config.yaml
num_hidden_layers: 26
hidden_size: 128
num_attention_heads: 2
num_key_value_heads: 2
head_dim: 64
intermediate_size: 384
vocab_size: 2241
hidden_act: "gelu"
norm: "layernorm"
norm_place: "pre"
norm_eps: 1e-05
positions: "learned"
qk_norm: false
attn_scale: 0.125
bias: "all"
tie_word_embeddings: true
parallel_block: false
init: "normal"
init_std_qkv: 0.0218
init_std_o: 0.00302
init_std_up: 0.0218
init_std_down: 0.00302
optimizer: "soap_variant"
learning_rate: 0.0051
lr_mult_o: 1.5
beta1: 0.95
beta2: 0.99
lr_head: 0.0059
max_grad_norm: 1.0
warmup_steps: 200
schedule: "wsd"
decay_fraction: 0.717
decay_shape: "linear"
final_lr_fraction: 0.05
batch_tokens: 16384
max_seq_len: 1024
doc_mask: true
train_tokens: 101300000
max_steps: 6183
dataset: "wikipedia_en"
Each number is 128 + 24 x the weight over its row's rms, rounded and kept within 0 to 255. Layers, rows and columns count from 0. Numbers have three digits each. The size before them is the row's rms in percent of the matrix's.

# layer 10 attention output, 128x128, rms 0.166, rows 0-50, columns 0-127
110:144122131104092122106154136150101122160141128143174121136151159083139124201102115115092127140138112097141152126136139135110102153133098124121064126113078116120109154143143117116113105135120117128145157135135099168110149126137083115120114148145152130136150077129148160166165133149112112071123148154095134123131115124134124149107129129091149122113128157105126145141135061133173093091180
104:111142133116148130120133142133131160145127110162129105121147132134150132143131120153134158137140139095098111120084126100143124140140129157151133129139093118111127153142111124120109118122083107172159131115116087145080208081121146160120106134089138108117138123146085095135139162116116166168088124131132141128084160085073093171143074134140153121099142184170123122130112122125128120167130
110:120096131118150104120104107110118111147136156121122119149118096128134103110154148109117105106136155105148101111144101110099102133136145114118112139097110170147149125141131134133132124136134134136148142127147112104148084191125145154132117136133155107060123156073097088084148088114102125130169148118132135155124167134095111170146169187124142142153157094105118129198117092117146106092101
091:103078112124152117096146137118124151161130133152154138152158112138147128144127100135116132143100126122097144117107135134133119106117132145175138142159112145100109145115110111125074117103106118152089122110122109132113093182092133137096117117175117082124145102165093151154153116177145162175123161158099110100158109111187146084138121116179112123150125171123131161108172150111129129141127
099:127165133126153138119149121147112120149098122098102101134120124127099135095121159083130127117140119119139150143169127130100165127108101123092101133143132113151140126128123130128137119139138104144113115082137153137099056119131097121096097112130112095135085150171144084090131166146176076091125160151155110120136096125163141108125149102150150154170101109140124105104158198115163118153110
101:128148141104091126134137120084145142119143128151098165115120138148133142143128141152139189123117142111100118137104137147174101115109138124162155109114114134105133122123086127077104165102109146169107083109167155092122137116127152121184143147149139162143092078152126089149138102156162118137138121148076108122135144092150110088119151102159124116133131106139165188160132164113130123112122
093:129140104147129113124078149134118129079137124140108126117110154164108108125130143132153146137109126134156120127117121125149118127118155127147170098147139153118145138129100116112109142110153139139112127148155100187165086162096150154094099129169077121115160106087117123089130116148126099096118125141112081145146084117154140146170160123100138115087122145070166080143173086125162140137154
093:173108163125110123116161109130107152113132106120168137131103104158123120181124141137124089108116125108106148122098150141092147104101162148167130119117131115140124107159125145127091176121100125132107121152112137129077108091122124141149171111080127134132154054133112120100163129136161088087103096132081151123066116128134163122101128113175152108126103143096147111132136103140141139122146
076:120104105126106162129136164154152122140103081167156081136162147133133112131145115141097168178136120135132118122140114109121128157151159102158133138139142148125112123140097148190150108091115095120077132154141163124104137140114127096160111143159112081156126145120117142117133044134103165120125108105134115104150120133095134171118138137140114149133098183136119141152072133119128140154146
104:092142123130150131122089140110103110117130149102131146116126130099155132112078121080138106117144090128090108155137129125125134123154102126118088150102118096152145129116105133132156121143125134138136156101135102113121145105128066129143172128146144144183055129079140100114108143152128136093135108140067149136112102108126114125110098208125155114109096139093158151114149154123148159105138
109:125128137118127119140128155118164119096129125105167131146129143084072104118125122118121123134143110138119132078107106119095125146153103140105103123138133157155128132130147125131173151118095172089151149147122119106139079110173166160103118154141127171136135081083122120128140081105156093136147074136152142198146139135111102098116134161146151112129119119077148103142126130095168142159131
104:147139112143166134106110133114113108139123088123134127142119095134138100065126130128118132146166137090158111128115098133135127175116109124138118125143152099134087085165087155177153123121112130138158069143152131165161169117124135065159155141162144142151112122148118109095113103108118142116145194137148115152162126136119125107163147140125099123178150097106120097154111139099120139103153
100:126068139107092114137115149099147141135107100130119147117176086134143141180157140137105128120158138185082102129150108119111122128167156135138135187112137096114142119128117163152129152101093124134115177119132124114142063140147140142083144100120134127150138175119135121100142138144152115117171087130103104129181175122149089126136118106149153118151102100126138134149151163121118145131134
098:123108135096156117111135159149104125183121116122155137151140169156167159113155154160107094123134110127130108105096080132120128123122120118106135128123114112153141161117160151138135125128109132152094161139139097129087126156123136162142099145113093109115167098194107151103149084129102117110079143092126147132104135138108145146147159083163129144096098186127101127119074116125161130137160
108:123117152156147125104118114124123089128128163085127111137132128104162110082132142091199129103153149117129105138103134130127146117127089121074113125143164095137125091141136112122159119121132131165151100109156177148157121141096111093135104132115127135118117137167094143173113181114147121136114105153106111140138111097140144116105144089092082139112118145147150177123181124114142088079117
096:118115137166123132139126121145130138117113086107150105172139129120105119119145139132163127105148103128119116129114124121149123148147124153097149113165170109112157111144141137127163166129132168127103122142093152157073161117137143121110125160166131117160137122140118109179175120118149166131145161151151153154148113112092118104072097098104146079094162187076111123170144167121121150153127
102:141116098149112132153120126119113152152126105143099139116126117134141137111169114144113149152108148121121138158160132163165144097114147097122162135117128129107155113134129118096115160135161140063133158143057153099105156124177160124161125106140155079129072160092128139103107115136092119086131158129169083090141102098153107143127148162116115111138134091132129116083089151124112114122129
109:104107147101117126159114133136151115097172134115122141125135182161151140169132130123151145104106147134138157112118099126133147146089137108111128166152132141131107112129126126127163111151113128149115113156090101140134118121134097115155174136127123097085137179117124132094076127147138101123089113131087095087140085122085157157150097194134167142131107159181138131132113139105114179131103
107:130156163116131100114112099094100094143155147152116147105102131140109104097124149158130164130128125127139108150131085133127132150129118093105118102118139164164111125121126105148154148160108111130166144132107154100120106104130123117124126115108181156130166050146125116165155173102104126146112175147091126149163155124199119117135162148117128092118143089124143096120125086132094148092125
105:153132134123178141108121140119123112162119134164112133120127097104173092128135128097126142153119145080147114116148075144143137114119128082143130137105126133122111131132146119112092096126114103147107173119095128126065137090160100129091084138113143100161131111135085132163140143122108143135086167160135137118153133125134096169114126120120180078124082165132170131128141172130119139180144
098:092144128172144128140085151165116094150143125142128114122126159127093085094126123106161120154109083106123098136133111145130126092152116112103137073134142118149155129118095087101136141127138110133096152152124141115123151143144129084147184138147088106122111141191138139119088137084130166133144171102104125138131112115137148088131069147123101148177131139117080134130098138133155152129142
083:157149123132128129133116100140158137140154108141083126150099160121142123109155114140166176150158143118114110099125138111146124141146129137120143157111143132118133129162156064135146154137109133093135164145152151115126134152143133129135126118058086158147129108124132167144121130158130103135088075150101123083121139103152145131149088155123123136068117104176154159114102070113166118142166
107:098134109112153106159134118131109114121127133127110155104129118125104119125097123114101142119140118113150136129153107141145137154103127105098107133119155135155107104115118125114152109157144141110141061100142164131144144122166209091124131123119154113104099189081107115113131183084119065161139068144137104116113147080154128181134102135122127101116129129111106131155146145123148101124097
096:149137091130117157115125085126144129114088158116135123149122149122113119105123110125128121096109106117144105140095169118112156157118102137117111088178103103138091135145093094102150103117139156103169123138101093074105102115153102113122122128179155126119109156109136146074095154110121085122136130103166067128138093115125142140163098191113148134130110100135148103096115159113145109120133
102:110126129143124136118079169097139109097133103091123151140090114171149145106128128128131125159097127110161111124145080101146141151111149090115137134115158116145121113134109157154128144122144124126140171124107156142118092130108111112149144112168075101127157113199173151146154137105129124094169127124132132108152125136163117103152146148155070190151127128132140173128147115168165118128156
101:133096126116132116109143104111118146121138106113152143137108109104088149128132134131110115086120147123133156153151177126092140124114121173125124117146121132135127118127132149094115164113136132122124141161125109162076124090114095103078171104145099098110116152104128136115166115151127128070146097188154140125065129114153118141125095160074165154105111103074151108123128089117135125156167
092:163096152110097131139133126171131148154121112135125123132134129142164131172137114141136139160102154114125173107116150145135145110125110131145094184121083074101114110123138116130089102106114090144143139108126116100126114077150144107123120147120096144131126111126170115178084153093148150170144075098136084142110144111136099116125061157155124161134144129172123135137151121108164103126139
109:138145115106120135152134113137148126125176197156161163145123112151141120159148118116135121185109107120158110068139121128138167079145099104145156154102125151126167141126163059099095130123123141122134074157132104137105115149108103173100102117119130132136166119133116135133191136156165104113124164139111146143144137118130150130117115137121151117131163151122112106152139102103173125105130
098:115127116161127077142124145102130154121108136132166119152165087115100135153143110093125118126156103105084179135178133163136128139138181119140140129110152147132125110122099161144162134137120118116145145124091130146169123115164160126148095152139158133138129113144156120124116127141132097099140168155126101122184099125131143069094153141123118122128130125117126161146165151113140131031125
106:119083124134126129129093135142142137132087112118105111130149124151118126158154114120098105103128125144129147124125132137111151130126135146122113145116114099107147132112111129097121116126141104167146125086131130144109145167067100130135131134119101157101143103140075132123181190084152133155158170094072149147122141080102150100147126146159113093169147108158151142092168168125159079104108
091:142095098101101125158128095109123122134159149090174106129124128078128155160120123107125064122133133074105111126145149107101115146129142092120084135058142143152143141112117123125124105104156108106098117159126130108116107150144164121150078140111153130127161134173135133132135129110118121127153129135120120168167165157097123146112106119147143090079087164096139153159147111144163147113135
108:160125107130135146133109171146109149141118115179135117143135125144107153136141136128114138138142118109144151115158112117129109124142121121114124131093140160121131154133130125129111092124152133111112186091154144146135104172134122164089148157161067160140116105138136141158133088139130165115142115171108216179113105111122113132095186136116131162136094134070118179127140141114157136139151
093:153117126124125108138138107115093125152127129132125127114114140142091110146156138101100095147134162097094131083082128137119153121105107149125083104130102099159130150120140118118134109172138098114126119164136126087136110115090112140126145074114123141148140092100147093125126127104124166141168129072132135140104150149180113157134095152161101141112152109141117073148127043150150144106149
095:145128085143128159127130116150103135141132108129096116114115125106135098097158101140132114141119136123138131154140151139102116156145115107095124187160113103132136101133145100119122123140163154137104128157130141120092128124196136113121142108128129157124159146116109168140169109072151135141121090100125089134119156142135149190107081067141145100120144118124121092190112129134153058134146
097:172107127088095128145168109153153133098129114084122113148121197124119155145164124134118130092127156110161147134097161143104131160105135133098119102146127135146135112156127126101168137124125122120125150148130159153161138155097192137141093133123069113154167152146116123145126183120130125122121105129146116110164140092106125138131084149128103137085131181151140134153177119144157148135147
093:123108133129141119125140113091106104108145127127169145094145143120086120147136126099068114102122153088063125130106087180119109112117152106147166086130153132153113134080135152120150148131109099142143160114102107138149092158120126111153154137140128132161172126167095167146161134117124125116142093094119134113133154119114137135147141144209096151130144147131138151134154158111147102091136
106:120138090140130127146098137099141113084124129109146153114117116099146119113087120091152086135139110091131102116178147134113129108119134107113093113117157134149111110129097152149172135101177147137108065092196136145139153143190098150123106153125113162143154093158117115096120147121099121131149163109164112168111157143124131131143127080113118124149117138139115097109100121135159088141144
088:124105102142115140146099175156084102149145096148084126136114146171104131148119150117141137172116103130089148136149085147165093117104170080100102116096163129139152134109098133132125092158148141150086124096146167135128106136163128105156119113138134085152127114126145147137144101152092140124147104103133096108113193134156143154112139070156124113135131134132121137139111121112073126112140
085:134119086145138108117113125132092146142128117166109113128101112176116111123112137113156147166117167110091124102107136119155125095099153155173117104119111147132123175134097120133095089154155120086145114144156130143128158149122160138158105142101149126136093138124141109139124130133132104088116185173110159149160140104114084135090144148102125129142110115088080160126112112083193123125159
120:157112132126112127136147099151134151141117108125132099121135119102153129128140160136132109105147123099116139084073167121126102125118147192151111133137102110094105116149118135120127094112132113163094150130167112090095054135129122111124167121195135123140116154100137163119146110116149139140134132150087116158117160114141146147144124162105150105156146102058149130173135140101095137166144
115:098147139136109121151158127116154133128135122123154134105168119118148136131125127124132132098148117123103118122123143145112139124123123117107105114112123159111138157115152114125161137140081143118171112149127146117117127134148119120153118107107145168115136125163118181110111100165141125174086095163109176108126140169080154186135172123180167122144072091104140176144104142068086141115165
097:144132146104145110135120122113102127159165096149107136104111127156153106146132125170132125134128123125138115115137111135145110133148115115107094165114142160120107075114145121134156107139109113133117081087144135113119123138110059172160102119098089140156128118107128105144137125165134167143146097082138110132122132110112134122090108079166089150149133149203142106074168143108116089142090
095:124086143147114155180122130156156140101189112110118116114138130117129118099115141143149126104069154162141129101128111100152149146114126139107120133125149113134129125094147106113113132108172130112133140124078080114133103104186143171085118146105108102104137152179148141151123080142130168148154108155185126143127121172074092099145123154127137141125126155128138116115106112123121151104101
096:169083127137131130111120130118135135153106101147138123149133091113188125110159103138094139153114150118166113116113125086141112140154145114135124159133125125120108099156147136132132134080107134148123158133076086169117181109149169129152190099154142134115156134127145132112109154100148095097108161128114121099112098143140136163157131079173126123118147099124149158174157177152126116115139
085:119098117121138148135104135110174138115107161145124118163108101122144125114124122091124114131097117139104133104139129108106117127148151103153112160131134158128112093141101131144137145090136184152145120108137108121108126083160118127099111112096123100097130166174144178104122127138138163180137099130110116135090148100079152155141108076101146138189110140153089115114099095094070103133122
102:123117156109096127117121122140117101121148058117131114143119126152144112122143136140112136156151139108156128140132144118093102111120141091128151125114129130129150140128122112150131173133134129148139142151071123115096112176084099101149146147133124159087153113112089141125152140097154072112160138068086125147142140125120111111137122177161171079115144105174159181134117153090142132085142
096:052144142088136150102139138074139145137147105117134145126141091121170128095120103144111093101150089123123086121150139113081115134185138163150118168119115156144130106121100158185129143104084119145150139114151125155137151105138120118122128151130134119165136096112103087150121130111113122105092146115188111138127130123135088155134121118110119138150138133164126060127132126107118103159137
105:133134085086148129093131097093143125118145149112143118124112125101149131152120092104111135117131161088118123163129116133114128149117103099137103143127117151159117122146126150138128132147129124156096134134132174146109151181157064105141197118151102160149089160107179121138131092153141153107135100130125115134141103163129155131104105080144158109114163118096139102124165187142120156159150
098:117114166128142142149097130114129122138131165132144147153140127129169140137126141116161119084135132102099118132104102120134147136139107133105101164113128104125131123139113142127146127136095144096138159162128136094095126095126139124166056143090131156111124063099136087076100146103117102084121128109146128165105136109123093108086134146090152127167098086111157133122103072117149101160170
104:161092154141115132143124132134133162147123064088128109133139134130149139113156143162128150095135174142135140112110135116118122128099143148121124174111108095116101110160127134140100180120112139132127139147132121145134116097125142095092119128106124123119163087112105106197115131111137117123095145187133119098142129131176100131117145075133124122062095094112134106137146133060096146094142
110:092148150137131154126122143138123136107129124131122136092157105089082098127088125082142123090122130107091166164172124167129133120125127141134133131131104111118130150105108125091079116136121131140172094142161134136133164143099168093138129165103143184114138083086092103133110157105128119160052087128125141120136074136129134128146113117127123093119143119077155123145131115114152141144111